config.yaml
n_kv_head: 3
norm: "rmsnorm"
norm_place: "pre"
rope_fraction: 1.0
init_std_qkv: 0.0279
init_std_down: 0.0
weight_decay: 0.65
seq_len: 2048
Each number is 500 + 50 x the weight over its row's rms, rounded and kept within 0 to 999. Layers, rows and columns count from 0. Numbers have three digits each. The size before them is the row's rms in percent of the matrix's.

# layer 5 MLP gate, 2048x768, rms 0.0304, rows 370-463, columns 624-671
112:507622575567551469583465462459505412634520541470473623515448452490550469475517458488472485442502470482582351500559490473447501460470498459466515
104:523451396490455505565519541523499494558560502436497523450535473513515479630530489460515453569466502510543429498535415487470477461560444445487534
111:557459546459352495509646460414462460498438544514526515582491487391540526486531554521437476551433485530510467446525533508510488425364523431497534
099:532451516507465465516531546436349478572360481484532526492487451607529390432539506519479566537338414576515494438489436580514416535488498599452475
103:483483561421429414544501478516515535507506513511487538491521474431498378436461533495537463510515450460527480423518487527424394463385473542459530
101:555417570403513414558526507487592486503535557538494489551497457456585463418401532568498497546513527498525588569548485517395441538402492540437405
099:528481558422561467476528466435413392479454537499519493487589486491541572459525527574513464522468493572471515469483459520439454597426506416470443
095:443470592565473386506557555493472484443555422468590501534523471515506503523506568511493493472469477559593542450448429360524487546527403426576508
098:446504489486562474497539414516467440480467497487475591480452527461559494609517524488404504525506573478493501462535492434522432507464474589526645
101:476369517447465539467464464510414485552507545441438492457510444436565487469457503538501526449547405394468571531526535470459466590497492501521485
121:498548477456584524557537416500479498573487617433489496520528431517503415466459455445482515473505555411433438636543423572537470478401456525552502
098:589523446437413508522538522481505475467490488505503524524517448481529484533460460505496469459461414523468568438568525521458530368482399397435546
100:387551514477472468536480533457411423562498461519397459549528461455429496443512508440543507498450369497433469491470453511480441420439539518581482
108:514426574511419439518435479498508476556531519418499451500594419559491487513625583533487549417549484537501567519511559550557523563461461527508522
105:526511554514458529501561549497538492481509383495478492594435527442505492473508500516498561426440638441463470474426567482501542515445556534478456
107:638486511504481467556533475510499401522502560513478535486531548485478509531540563464474463434448446590549553457460553558429460438476450480604549
099:579463643459524487488461469455468495506506436525530450470498504457506542575412468458597516491388522399465478576536543437491516497583439452522541
095:486559482546539572604580530500493447530580438489516493476510458577468531488507497531579531513508610444456554513629522456453509498459449494593576
096:524376531534473477454520410444422532609421545475436432605514489495492509490551478495462463493455563525542476356527501463532462504463430474547498
095:524540572484452461496371472473623448523633498405513485553513557461404499457566457576568517493514501534462415422469437505386627529534569457427519
101:532477519478465460540526429541487494631502432443387557536491435512453474440538461428549493465412504486521518498439485463406533496531399530521467
095:566467543462453489497515535409523486442452508417505529563492495565424435448528435545446429444526509518546483477494457384477553481476494432572587
101:569448470536521434515459575427467537495385548479508489592588510519494527480513480525488577489522540560520497501494490549416538454454497537538592
101:469530483452482535512598496447534439561582600550565573535530520438606520566521573407573552534488431520582565540479532545433505441553510520492666
095:506551451494544557459436523525496411455527480549445545532472446521546476542637459511438466438463460611575539558507555460499503488541465447582500
093:515548468464451377554547510515512485528509474542451619516535482481462455377531512458534516495478510508508531471482499519550584520456531458443472
096:549503514550376544526479542561393551523485600434529477414572554539535539545532522530540510399467493491456524555461548527563536494522457487495494
104:473500510267484464555423582459442449487423499495499480542563477535504498484581501469515463488502485496457465467468471559459517449423431497563449
098:409462527448506486485462598502482558474489521489494440483555517586575524598497434548517434601454439451515468461547369419376582534561581475559569
105:395475588429435491456624549502483478518463467490524574510476488476470483541596508555493492531558389511582535528541572535593489493521473481517477
098:396481584489397566514450542576583542480474541565458491490542495494533449496550520540477425528478467489481541443511543507441506447523520525470500
101:488492439556603412385594499498531522586366542459493480481518524511487452510514542486605499525551462496486503455406446514475505494448448491522509
105:516438485447532573544513508541384514583512439512478524517515526501479480469468434549519486477494507587539573461437428509476483501460538496544504
105:415509515376561553595443445515517489539451532442477462524485433412374613437522445462579484494527482505451535529544584437499512451514486513525444
100:457465528492539451603580505478494474454493500484431547535481537523421499474530625550543476491521506511531431463417484515448542401510544470540500
100:510471471501493444529458507484407479559466508495484609555478525433406474497552484414433451418442535551439499552447467541565490531573428463548426
101:537548530516493535536584395466533412539451547554542452420521543466525575482486468480499449535497496424479496442411451508412555533500510435428491
092:386615455521404416466535470464478481480443563426485466517521421473514493441525485532517454452430529558501501466547465534500513571460513528563515
099:462421459511481465417539408522478521526438529560537484522588531480513467468497502523483487493421523425560446447474392563485425472472517481408566
103:497453539445454507424546483573471521473490517432487498546519458489468493453535519469507474446528477481623490485499510478486492543495519449429496
094:435408475538575527527586522611539489537391500362503554470397532509515493429507450504489463484535551609465537509547483546501511459514487521511541
100:452426566482472491438499585537526464580463436522505518496393540456527563534419472573498545510621476569552487416417418580474507442428499440511552
104:450429560469459493529660483465500531526476592452490516538468482503644547557468521513565464464479508424563479533559468555470472570428489470510533
106:539495576506512504523553471497529397493499514502494467418490501485487580466505524546475517418530434470502468509440423545615493506450509461528513
094:473483565472468448501535568553514462495567489527491588535509596536605435582518499471456550418436454522514560493542459536492516452525526441479492
096:495511495521464498459485519408453501590439469443469504489467501455477578498540525433509543490378493406549404524586536535505512489448463527549507
100:517449555466522384519530538434493475547523438478524444553565450514537467465522557515505519599435457492463516503528492531472467450529504539591547
103:470487499433534423549470516471470539487473467521508448536457475476443450459482545477501400436434573484415474468505504524492438470511477419486457
104:569458588471465492471586416496605560417524401608530519550473560484549474534509649578495530493415652503587507492487538463553508488585436447506526
098:549566538509446521430510394453502454511401396521505486533455390496510507526559502508517421518375538419550466472488507531436557457507484490538469
110:483407435437547441540594385462548455486478563515470582517525467500596505484509543496548538436528457500439444479419495484397455586514526479471559
098:581498521545520506564525562500529489500505512542514521500488509490493424477528486518526485595487377518531418539537487479539512519465546487487523
106:511468515515513496491596510556526422557514504527454468529537518418594482408550486528507554550514519560478453506471538448459546558513547499496524
102:503430443420494493442467593474537467466514408536531588553486542526497485394496483529419585503474524482574426489503505566476550477431465478539430
106:488650591409427456506451563569406508572528497410453448525509508408545422459565397521494473501501435566550541540508441565505480478501480532577432
102:607478505470524550552558479499401547527540522472552490517495477529484521499484615500524597415590540643542648619484556566531448498447503465608460
103:463496459467524505534475496478503450462548487426476480425537483488493536562472584507487497562413445497542512442523473491539499519461497545502474
101:479516566474511473529500438598431471526436557523467523519536456553516502507508541499530520485433468505406485572519542524424571467449446408463490
100:468427547393508504455531496428436542551473408499537534547489536506505400525524507530456562545468463558421472513494493449507518500514446501481493
104:444475539533534524427509437534416529491481499537517446628629530544546425448557533520536490500519482494546376525522370514454466528483540478625474
104:467416513509435520385552582574396504537499509480497541509524490438531513526499484593458561469561502522588496521534535557492454581516550453488592
107:515467610447488370500522533458572435572464470504473533540509497445581511509520543593584457420441462483565461534540474469452467448567488433411513
095:595543464469506481574543554523492434487484454528494549540482490550509500562610552460389450548435504508555435455498537528489526558559445508506458
105:467415460457446447438530483427551480481565512436568514539433509433431513530568541488550567489528505500457538480583521530424469518600461484515495
101:493549502513418489483508402563557519483444433511497482539482535483454434604466477429488512480606488544604519481566585622466456449527557519565536
103:484483535419502514570503426496459548599513535472433497494483498441499478551570430538437479430404558522543613468502477535503457450494509458519544
100:492514372492441499533533463523548496456413541485489631458481461466605497459433461517544358531508524379482494580506468487506471451381554504445545
099:514458566511463468516487494537479521445508468547523512593374474466468500414509531432493468452404499590422543478573681416499546471495461418457443
096:570546506505541559424580386467472537482507486534478500488462473539547510608459492509501539473511438580478498614564513507524500417497437530544521
097:382556485468454480524549444496551435544489590468472547477503479588542478625510405473452535478443427490547460425556508549442469517497370526578498
102:488473620513523458535598516514480488438540445522507561445376586477484472635559488525503545566501357454430511485477546478501433565532582504568587
099:558580536494506478494505453567428462461494570569563421504429467488392508528430484453451452436518436513493569499513468503458541482473533506551487
102:534479532572486474523529575456478516505529424443537442456566457539557450445481582530434417499549544516563536584491390577450423579522498455505456
092:476589523566462531404512503477506551540524597554498507581421505447527499529488489493443491552517539473353469538456492535539465501512600468572540
106:556451504493414458471520494521474424616504506531487451550473469446508548491505537475486520470466380557462466470447525450480500477497489434514394
103:503501547460403389492485512529558473534576583474459481545412531465476537571557437497445571438534496459403549445445551518512409442554505404442488
095:489450547491447535500526576488482534508534525581465464456519528539540543571531535498641500463424526487498507525622354449428488542449501450491498
103:594472494454519408563490452488485516511440431436527532522481535470484431556434568578516484474484465448467566518578538503445449555425525467342549
101:563587463438587461439548568505451575513460562487501511436525539443486536536509441549474508525548539489487500426531536562507520463456571515520459
097:595469635446609575467503483501565518497511476501549444486562543544443447427546562484546478445554477585514425587566469496506510532543512500560415
099:526529586433419419492489597485482531451499550480542407592434488509479392498500455425460467523488434426479473506508475582490502450460523525469508
097:502449525470572444425547342422639445538500412494573461588404509511486498528572522408629491535572470538581476444522517487598540567447526498532509
100:421494513479534391399406622467592470502487523428580520465506450475403520484585529470532549486572478575501471518493573488595570562514477478534478
102:502474543506459535499474533522466489498657462501539436531470517439546521520508448424464459441545516538541557555531470504522495505586487561519502
100:575432495513622443528548492387495459458557508464483509540491519556537455522642557529497502473449507549464506477431514525493444561397434450431523
098:450508575462450479506459535515506502497518472511504456409484436537531421539538434447624478535509425527563512358477454558565546513570522496470538
101:460511513555445520447591466493543455481497434539454442447504500424568452442480491498577538515479516539378443532463461445495565465453529482436543
097:487524500471531518520457461601576481486559331580428498599527533498510433472567418523515544433568431550505401406533499569507518412489475468490508
101:516489608535501444571559464586428465527543469438480474472452445437506402494421448564487583550440466470477476517438460476616473413493476478475504
099:615618533406585635522521484572482540489580500548461480494533497564473362522500520547482443517477448486521467520464474514542518604532474511505460
097:530465525429428465511464580521488526632478468558560427529481463561462574505512436480495414513520446514507519508436504406433549500391467457464489
099:503395493492394458464466538594534490498638420504590552458543462492587470484514512531498461434518620491469542477577544487509492415453420437510411
106:474511524425398511510489476520437458556525437439453485494544450504537494505484477462443504444401479523472497439528500454469497506513550528491499
095:506557535478439521559531550494460500449493411386537470485523499511558486500535529473373517486470585417536473590475504471505488499530499505490609
# layer 5 MLP up, 2048x768, rms 0.0292, rows 370-463, columns 624-671
103:468560567525486447635479549435611471476564456502489496543471502579545530429440465629543438467564464489469532523572468472423548515437516534431463
102:535471476503517498454466520458508515512415488527515499403537495453505507430422542454502559492619442499523486509572566445530492590539556466579460
102:486487454486581411458497563556528446543564620528479537464505531449464495536478456384449471516515449524513481378462600431471508462498508589494512
101:546571513520470510568536421536452531465586539552420477618611457579481480560542495477493483519572576490408489450508520516508448474404511442609640
104:510550443530626631422587504542531471535511575565555615469514562503531541498524466494455427542483480501394475568546609478519485521610633472524510
102:526550501530463421549473473514484487607521396453407566480628530485484522489498505505480697475460500515460432385430449518461577467549518527430522
104:588541483534473519507467535441469515495377549456455417564484526551489516415453615486558412465578556471604442547495423536505583603473573457409494
100:487499478493450549460426487536543479523560548554387498488471502467518461505542514539433398556526440459507470580495531476540566551517506473492570
100:453503511562447504497505541538529503536461526543490459391485489514491549539490462525489538413566419521522515477482487402547416493569487509496537
099:463505424461439419495445545483513511459636434525437505486454555437492570497502559463501499534542595497465500493579531539454462410477539584550531
106:489501483536464431532425573481472524400492425516507552549515518484522508445511597512468528561527613447421509530462405405490451467526450478439504
100:548596465445619541476498514548477456496486537470609443486469484530485559582419463527595556529541599476446443525582609574503527489499385423498500
103:538520437476469535508506456543474541485433523529423495533527541460529515495440546468540446510434559480505466519383455421600551477482575479511575
102:500476562595393507473503536454481459572541503564512441450479405546557433477449446548521571416580477486642480551570516482570377454417465516423562
100:407478473539466508546510592486492464433428558501457513523455418511469484427569547589426485481503515531448447533556501519543437467506451414549475
102:467478509525503520456504446479538448466540515639502510495507540485520512396474494523472494458491474511502504491491488550477533488536439422400580
102:440571422506478522506503571444514542420536457538573495425510423554533502498504430596455551509592492521459482534500488513496462562532436490599467
095:396419561488491461473571464575529403494473594469469524525311504417487432493502485509544490491394451519450592568524494481476501465434434441484488
102:443529513513489477385582527495456589583529465570408482537420541492421447506551559446559441456620588417540475452448483472475536554523581620500518
098:538510473429544461471477509463528423392461403576519464452458580483513497442521446573572452489532449502395494464446375381482562439567526488554488
100:509466528488452489531495477469487570454469503584536449527477470450481334560529460486480543505523499500416427504547493516551556472515576423557552
097:560522448511546523479514633493515481422529486479544491452491470475426429492550490426510437507493513555477493529398519501475430482494581528435501
099:481552397528509505449563525541583535461529560477510507501473547473604529481519477471488602430506652508387534450538544404493504459504445484482578
103:445498532506500469541558512428477575401561472502478581509533526548569490374469515469525476534521538529545633503417514459459458462500507537436502
099:478492544542632518482518484495507461512493541461519461485462440381497471483461528525539565469532533440432387499454483445402522556564495448427582
098:562468478502474534532433458440542510430510458578547567497494536478484451416488627549579529532523472466454507489514396499446482497536552495493555
100:546417497500454537570591462448524464585531464507517505502531538573460504488523601569519491462536452533430396378608484605470409579499530462437495
102:480464489412515531570403508503593506399541651532505428486481483503487495491491465505475496538529502487485530457487445531462428480476497507476512
100:524416531511474487434496481405509480524544460527511447502483508621543530409444451566499511473504499549572441480492404455453502540514562454477524
104:517499512476501496515538460514485622531497553501528531458555467434498550465603473534524460510398488456423508501471549466569503582480508511458587
101:448536519479562550450582510487455475565531485429446508483495454453407456544469479511510467579559443526554448508462499599558477605435509408518462
102:554425471586478504488482504468423493516486536525564480555442467498468483500516489522516560470538505538415569462406497503490471486489522492553543
105:528508470480559488541457528559548552526543424506463455556522582495534533411506495504534544489457457497384460490424454530451613486489528491511573
104:508614505540504477536502545493473602587441478513591486514579433421451537466502533544507494490470458459450445531493486499554463472442552530453472
099:571532531468528477485522553538491493507513547539603536494520533477583412452447516458500549451529570521518489560510445530546551587566622464536487
099:533464533529484532476506542481490497504437491472527581504508573494555508507378473525542491459475530497525506504486470474411432414475530557484443
096:407514462565547467510538560536496524460479565541445587507510515513467437499446471497478573554563415465446561531461449546459463477490527505643523
096:434564490460467507427467594532499515535545479438485450532540582520551522442583483543511460565531478541488439536491443473483516610529471497497533
104:602499528572714511544477471508488510463500426546459408476483589470464491389516547476549501560591531466362419500570523534558507458605590465485486
105:493504500486512458449484578459474478461517550501603561490493470435507490484455529580575440521510389494525603442445526501514431580473448528478507
099:413492557493446476474559519487496563452539619570580483569493450490408437514546482533445650528361513482454501548486622465507448505468456544597420
103:504508511501596480486533481551504498496500402506509554468467502493521595514458505544524476509547497533519527495475479593498495557496511475598526
106:540528510513463505462517454462552559432474514449375539488457490437404544486473490522493529570509532520524499485493463432484559523513504482499490
097:440536423581500464559519510499502560479441567475521598529420505473612505526455526580519433510507424400516505489560584463532482537572451522498352
097:473530521425473499449501522490528506455520525474590394592527478514432507587563543430469493471481635503494563506504552492529523444512524457508504
097:507527507527423578558411522474527546499494422426433505538548456555506500393532593474499502517525507388510504517432503404433518575547440607516406
103:412563546528487490500422550432486505578462562479477481503546518534488564434470503516437491533552516559501552556469432470513439552437531571496443
104:473467564542473533503634568530530474440541449464473573444461574447491437523560455486468530417549488471447461516459493430596548527414475586531525
102:560425474511395442437452478535533465479484449467457575507454438493525490483522544476596461586501361583583467529544472465458481483588486515465428
100:510503520520502554433543460446507552416471439526577442517528552553450465473533380492585472545566397521560493546498458510457493511538526536492448
100:499456444555522541607515490590485577564493497536472534483490558510515442518468502498512433446484405542422495504466491438609520515500527499524401
094:517404498576480485457457438548474461541446524422557478490478501408492538469536467448488390490456438416519485427574405478446579480533548480517354
104:488555506552497483433486533516540520534532483467528464434500444481567497475442419551538520537500429521462490492557519518488538560511605376460518
102:481493521476586441419499532563550436447500552503496525469525575482511569454579443518454527468435340452405556403482528494574516532431514477448470
106:548424576505440524474395477587412541449517454532394455500538573471475540499483406618418585439521532414488490540582417536463466502473444516519548
102:569492493530534593521440463395566479496525540525537547596501522482521497460472568502464523514539609543545509560516512522452577523467514540516463
103:521501452471499502523374460511438538475449493521457413486469537542463548435438590555554469477437467502596518481433485489557463456454499541474505
099:554519528463531465533471494545554476527501572593482430467467548596427493606507517515520480511530571467461437439548487583518472461539572489496498
101:466504509496390509511483561575462452487480582556401524569513580559492567549495501474513613542489472495516503470523487539411494489463474496531489
099:447514558488495536518584452457380547445378498583476517394517464568552492596384465422500542538477525528500436572391396519449471495475445492543426
103:540466433503537449440474427562522502551447442546402548490612517464547412498425497546483510574487515563505461516513436520503491470557492412528417
100:535529526531413546477335371442432591566557523568389375450516473483534473456476496490444570572487451490560442451412595463507408561455458447601482
096:527483587360553513519491417457583518500436429490491502489492557590541429420480570527433561517471522539518592494443465490511441446456564568467509
103:538440521533490513512501555595532496459522562478598474599515599467512494487492559550492549528482484510579497464486513483564579617526497456437567
099:439575520535479455569463508441507540474516503471489554489487481538405534531539528518504448529540485496547473463479557594491445416565554530547516
102:458520441524474515581537464487500534487464500553564533587496465485514392495506514443442654529427532520488454418455540467548545442483519517554476
098:521666503471505504457538489505441449490443435549481464655536478510608417500533415507480501490532494427473417528594433466505563486440581540567439
096:504435491513535533477496566513529465506413494440558430545519466451517493519449571487602483427501484470540466460529455502506441507519548487487536
097:507431541506542508471462454591531441562439370457489571547422521467520455450491501615529414503352532514451413422473490555600551470506440507475557
101:450435399519504486570536539579443500444456516423481516632507494524514616453491450524550492529500550477501572521493443512493500439503570543529469
098:410431485597510577544509478500541458508419539502498452464482458519506574512480567581500473550507544570454506485524462468493518471551559447496585
103:613497418501525454449549579443525484532527531576484527587483551584525468438422419438515479511445504546516454483491544548528570540413539479524493
099:422520558479511449483501475445346409606429537539552487494466525536572399490565607536488585512573438520467600574462591532531520491416555459424509
095:515442553483496532483484509418498474500525437525557557487464541523547473503492540460519384451520540567614501516481473557557472522449524504607463
104:525490470448538464490592494433460523568478460459487564593423511398457519488479449433486543481526463601530537428487470532499557580544505524468413
101:554426479560433477609456461559391527468547519527557451542495459455475524545548594542496482497529435496509550502511476493484476591520499587552468
098:494478565435539430520524582490477452515514491518500520506500512426473449459493541501484501469551512433514502477515417530484340639517559468409425
098:584413434539518457557471539489528477470546584456464478497521421531632542590564489446461485526589524532519536498496494491516552500491529343510516
099:483588552563502494527571535504518427478417582437459524513489416464415437533522413530418477398531484582454508547440486521487429357424447447499489
093:540476556472441575440501488520496530520489396533474648617567583488544490520464372513454523479551519489507534472633505446499418534483499467457490
098:472432495479484485543524521526437508463454490534525528450566467528466459498407490509523446486556510468519533490494457532429497447508491557532503
099:493457410560524441483564444387532528503538524515538508551462576532510481502562539528549509484476566571547443546468578491595441574464441476491501
100:601563519546514445376469467512479540458538413410518482610492525556451542446462592522495540559495428529399516458490548520455457502492424516467543
102:496444512521489529547550540368452494558462552493483519491481483528524597585590450541444442521511597373599428500556592460468545510566446418646459
103:488557442507526459539558506620445492523527383471435457453552498482583566573548513435499532458503504481464510483455583461541566584502487547477461
097:526452465543533503446536458431529523547465407512507514411456571517567397513435488523466504458463506527526496433536553612410486528538463474521481
103:455496499519535424492520528484501512534464525431523601467573542536405536483494556500450465369452547509449613458514524552491391549459447618503442
101:553564477492552499604443506565518518482555541559493570464501532539529494516507485467504559577413430505371498487484437489593494484548609538512564
105:533496505487482513471545445523527521475506422557533527435541466485577492556437486514427519406477541486657557595556460510541523533463469535529548
099:487446489529481496563515542503577600579515389614481493529441405570549485479450615490417499521564543589453464495396438558524513451476547543571550
102:463503538539539453521500567500556491467478546446481522503494557551416580507504454577519446584596448479492516526500507539442485506482621439600548
097:516446487460597478556516590429464541525401587578524526550521483553417544537529477523561508521466517448444438522597603494487463625527523538575471
098:500508607475472412444535518533500463485592531556471530537519545454421521450511418546558503488536433591512502512526503453507400490546586524367528
097:496546478501498368466510529590513542561514479480438612472477488457537484529531543496496598441589471558505445414558499510425490439494590487434529
# layer 5 MLP down (transposed), 2048x768, rms 0.0246, rows 370-463, columns 624-671
103:487585533452416536621345496517470519535494470525462517508498502452578527433429505490445519533496573487423484488499445469523527515483570407495442
103:556462545516498511507533564525489477490540473489615537551440454423465486578455514425461474552469566481430501428385455514477427471459503527466598
104:593488520477497561495458509506546530557563529498444584481502506451420515514511537558424406515529414533499496426506571520458455491489482525558535
098:458486529527446534433511437522549434458438454391457501591511473567389397592513509472540523504541468416400471563562402481465484518474507456527482
102:554471531497458494598495533440445477456521546458440553518474540465470475411517517504565500479508506513481506530554514558379448505523506469434553
102:468501420499546484514457506442506655474463486413464457413501466623516526433500506553489500502430455555511404456365504489501545446548507537500467
105:531486435514449512508527449433514449562345401537424433503464485482502525426426554492571431502511564512604482557511443469431549492467534487461423
100:536494449426538446466497527425519503467592492482554416536507488502569529499510480494405494417457509563508557593502495545474446472443497450499554
103:518477518497523486513517530557478630575437545558437487524482500503438491457493553480537483422511425459498434534538479522490502448550458632567511
097:487530522477407518559503457531547488503583496370392435484467532522574491453495543521544575475515553503491467569531530572453545618462484559572523
098:499565431529487484477519366400503526484526553433458461511488497469512447500511539507491487486516494419479491544534484496544529492379460519515579
101:470549534479482483566510419595395459512520513597456520410470450488538579508549376483531578450385499385493529574447549375493510503459522525440460
103:484525401501493525435558564446642503495546419398507472514451492432479511538548579473564542586563521568424516529436423479400517507568489469489542
101:446469464450501490538615522495488478425482545396542408403467598492461443482529512476582483495493536489549399519522490505459467518506529559440525
101:573520550536519492549455424479498553596504480415360518509498486441504550504516486484509516517576490554537465459556536500610465517439583505514521
102:496499652583478503514446529546547539448504478443470441543484525540482481451512537499504432533536422424521481523476486476493492474436425452430526
101:480517570505558578435536517529551548472545572518575460452461484570441458512532540485520450532529516454536511475446528570375603404546519496506450
098:557460566536542474514484489488522545549488482467477571459577409473617467511513510446566580433552515460476531516449482452460507572449521476438503
102:581464559551577478488576522474559504468503575509529596513451467436555543503496441559562484482543434540455438507471446528594488521587465466492436
101:415406503428462536561427499481562450502450470504583522550525522491460556502448547496576546478566531548558578553522590517467516542506523427577606
102:470454517526521495510461520432662512546549502478448535422451538525533454492516416469460421469470434488507536613480440469541426520510469421444499
100:465420512499594542470471372508490534540488517493475495513487526535427469483485624613520476594452523499503477430413553537469502516536493440491573
102:527447534610507512526561435566524475552543460448481586463516500508520413525474588578533447407617467464497409459566519459649499484558455575599442
103:485469524468447554511463520413486486398523437464469456549441469447520445446464511580498488556548466508499508540410502450528553460440557555484499
100:534520478476551452493495500473529511473410482588541538460596542465531440495539559475537508453519459493527506465521448535583588396476363440473430
098:515409437430435581516575514565455523505452576614539502556520538510509568500515469594587634510544479555376465450506458465535499460555464492603508
102:496520512488608523496501498532403547499446542434445448578523644591490525468540492442548431540475618545431517574464417499572469447484477557576455
096:474466506628471491439523481580464476465680534568452430535492492506551512488499494502483515461470446556498580512479565473495395523553477459507534
099:492547470498599457496492404498582413602493476551507419534504485536378528582520567455448483529496504536284522486540424556530543447482537556513510
102:515473477544364512463481532520529531582465447594496433506436493525537494529574473497477477562425395405502493475459449496541381443566449499507500
099:528550477494407564487497542578485501640642555461449465519374361519501477460560474499510452542577533609547467493492494550547547538423499486508512
103:461520528522505458523524381506494488521465540504502457502482525513509504499483507489463543554507553488459566572553525450511518451411469522547429
101:595482487471499567569463444509528426446522555500514451427588470462476515489479471529575492406540377459457401508569533496566475447509518506438530
104:394472587401501454569429518448483565445505477427600482535602486541556484495537492511444510512477454543524546470481415597463575520493497499452482
096:522500430529549458515614442577478447493568414410511430505415473415500518451500530517484527438583549595500618565479586480451473402469532495453500
103:481473592483558541521513501459588482526566478483510541492464448499499509476508531524586527431454522475444476514560550572493499400480517550368470
094:460489510484470438550449431464498529481507423507516531598556438620470527505512473583495456409505508522527557450550573548524455455511594480547587
101:551513486464509510515515523517491543469511459433568584511484543452502507538454501463489517502533476456558377521417431349569620502553557483507483
102:513516495571536497504495433430425555477450447481541521494484429470490524522541476471480517513540541569489484531507543497444534527520527500419493
103:434521478546525603369511534519483519532549562539593492495470419510494537561514516485514467409482458528482473409431509490481482487515422521485545
099:552498539482549450485435527445538525445540561514440493494571422540574467531502543458536477518551499542543529517334582508492395475476497518380489
105:526559400474551502454539419566566490527462500517581429513462475447460491491538545477525552525484487579473561519506529442492466613487480460519445
103:529541488567474398513433518512472469474435494449472456527469498454464556410567493555500550535562472489440448577505437603471571538485557507558528
097:471394469560514437535433575541571533434592425542511519481422558428507465413452529481448457494455471506552396531495558488420504467468501429535501
100:578436564526474500494504572545501442497534442581483521475506562522456456576485463520441468526392469598502462476494531493484385496563571411448547
098:519485539513512537513571431455582519529497460550515521408547546548472472510441568456595497473484417604516449477462492441495444578526568583494489
101:400500504515491544446551445390583558494458497451460575477524485606526513454435436529550407433519482441545461533521520465595471550467562521498546
105:564466507497484407468678379541486441466451437535438453502436446398442511577463501509496531498586541514580510339518499428472480488497436498509533
102:508553468428427587516482498499409578507453505453525480478534457460528508579427519416503535503479532419493412532453556508451503465538482477590460
098:478434493442480534577459582500462361459548580525495582483545508504507504504475422513538550525522493596545603469499549420533518505486517539502617
099:604511485456566500573455495466522585505490520478450488443472517499520484538523389518450502498480446577428434502586441576527537434453529461603458
098:454514422502511502423628479573519522443493482519501464539453462521516500541527494417502494403432465476536381503564504445528517544514475566503580
106:487425529493496498446581396517465559493425390538469404518521493448461557482468503590638529551452496553546537548499496505315529497406496519544410
101:466451475550529450536482443428506382592443496501479482556573491582543505556522509490465552474496546450441544463499471453570360583545488492482557
098:568458549496480450535426493540508545528468421584501452530462528510452440453427418642505554477523461467482602441453366505463533583434574501589517
103:468442577449531522499464437515567447580511507511471462452551407481523456454465569462530456488452503534476556410544549538480532587497552487530534
102:461518516572484532541490497509516460563489425455485500574606484507514521516397632487487476471461447498456522480507427403455428473430419529497539
102:512645459599487465507500519478525457556478469479564543462542518452562519498515457424575533555463443474457444415496466516530457557459521584413515
103:508612524463429552461567509542525514613552517525472567434435564494535509477580461373502554472529440495350500561499522459514493546440504512425563
102:502443562525497551480530537421411526464568613482457608479488472432513480503483490514503494465431591545461479546512501527544489514448567501470458
104:502512512523582436553493418500396486505488463552518505434506492540467490517460557483517479465454558517564535495537452497509535534539494504509441
097:538474478480500448493532462497537470493546477622507416546547545503523496543461535490506428546477538458571570448496523383493532534446424483454446
096:536453547422596409495490552527520528406503590426544556499436511518444476498561430547426501461521538537545581590529444529471442499442498489508482
102:468478560505506472532507508553553498536469501409594515548479416343504482522513590425505489492399496488427497482487509434494590415511515516383468
101:479456519540466567553432516504560560560497375428564512486536479506397485613537446554478497486479501531506485497549436601478514485482416547550493
102:495537410485538572374496413507538501477526513507504542465456420534558475488495483543532494442451394498578478490461487547508440533548465495421458
098:562496498535469552542593430465528380492471587548489467428473491518476526526493534582450470492416569521518491463496511477472532426488485482486494
097:519402523503425452521472548481475582483495533494484438486466487508489510582545468440487541573557568469510484605485542427440543473450446439564532
099:586435447479533542436536536426545544459447479491459448522511503532486477517526414547516517511434526475536553435449414525536449507577477532561542
098:368606508641429536535456505538466452577458485465543569374439478458548530499541510403502513611477495517505520532512406506460511461540475515447487
099:431542508502549474475522507444555460478425472446525489515580538607555466546509470550502456416447519461523525475492489504409554509492604585480576
102:550576472515497496502444491442470509411533514473447425468510469498539460435561407475560514469500485469506483486487492441481453523485445462546474
101:586516551475571464513512573406519441426466498463548385467455461595444436492463488498532505481580513492546493540393447519474524426450483523506477
096:572505484545457440569446574618399525595522569542500546521485513507587496621455491446504483515523456497556479493480463441502501475407524498403473
104:459545456460578412503457504497479431418444455412454550471458486573414498478505469533502532539587471546485490496420509555505559462601498562436545
104:431480558530509476633457435390470593460510448498459482542531440476581530469524451495490544448586459503507628533520499488554506609517570477525426
098:435453593485471528520470427481493551518501497458497463488499517635497445534500491478526495538546503506617445530608501478568536502513491469509546
101:528479500492540392530421496463553518409480506490441487539537528494607521468467534445602572549506533483492514549512493476479508515556451485449574
099:445465458466531529493584517600538535401535397579487494518576588541511520456461499428516482540515457437441471477529549505525441576513524464584593
096:530429510428498539583503437486495455459542569558435428453532413487596506484493528528551563459516410445423437469479412447422384487510514494508533
099:472530576576449452470453523443514518568556486445564397552577486515564500493471520469514462525484470495538525469525398437581455536521497367479499
100:443415460563532465553494464506385510504440492541514521442523492534587460549548497482478528534539529390571498479523440509593556427499487489458542
104:468562574470420515475536487551480503515497511436522519541493513500521524411466482421510473459437395430554508528484446454553430473431476558485546
101:399462542428475531514496475496437566491408539484506458516509515553569539438473506514490526490533420534392573532549537540606524513507524558443558
099:442491494608570525563544520537480426563595448497529449453467596357484517530611452387496604479533470578560433514498448451501448456425486523524600
096:386453509536472536418491670497528411528527502576478521458507420494451491477470449533504461541577526466456577509460490515463563567458472536505549
102:515532426486501445483552507465567434456499458492404395489624487571485504427493497409473460440509577431471493504434535592557588456482451415567416
102:514418500463552517464482503499547504527500526589500534509502540490459496501464533490523503450470428422441494539430454439579525622524484533514543
103:524475500561529517493549399505493502442517498389492489518510504442530502459468432540620423476542485461539458469491484519594497522510444518539475
102:556540489503543458446532542488541430503462556428538521565478421598509530462398450498507468483510570508413527471503471507459568579594405524512482
101:491512545496440568451593475587497515459517546529562542542593546477473524522515574533542512536542510575483574527458432444452446491489497549459599
099:503503497554509479550496562534557532505568451453508477489521523456520481501478460455387559632499496552544514483484386463485540440558503523475521
100:418530422445488377543579576525494485517477482554657557497416515442460428480490463514538489587532374479524449526488512472538479475583540500477545
100:491501498493436455513462643484478539435568449485516546512499491512475463484532483598525502528480456483506533417536506558466572472481444570378439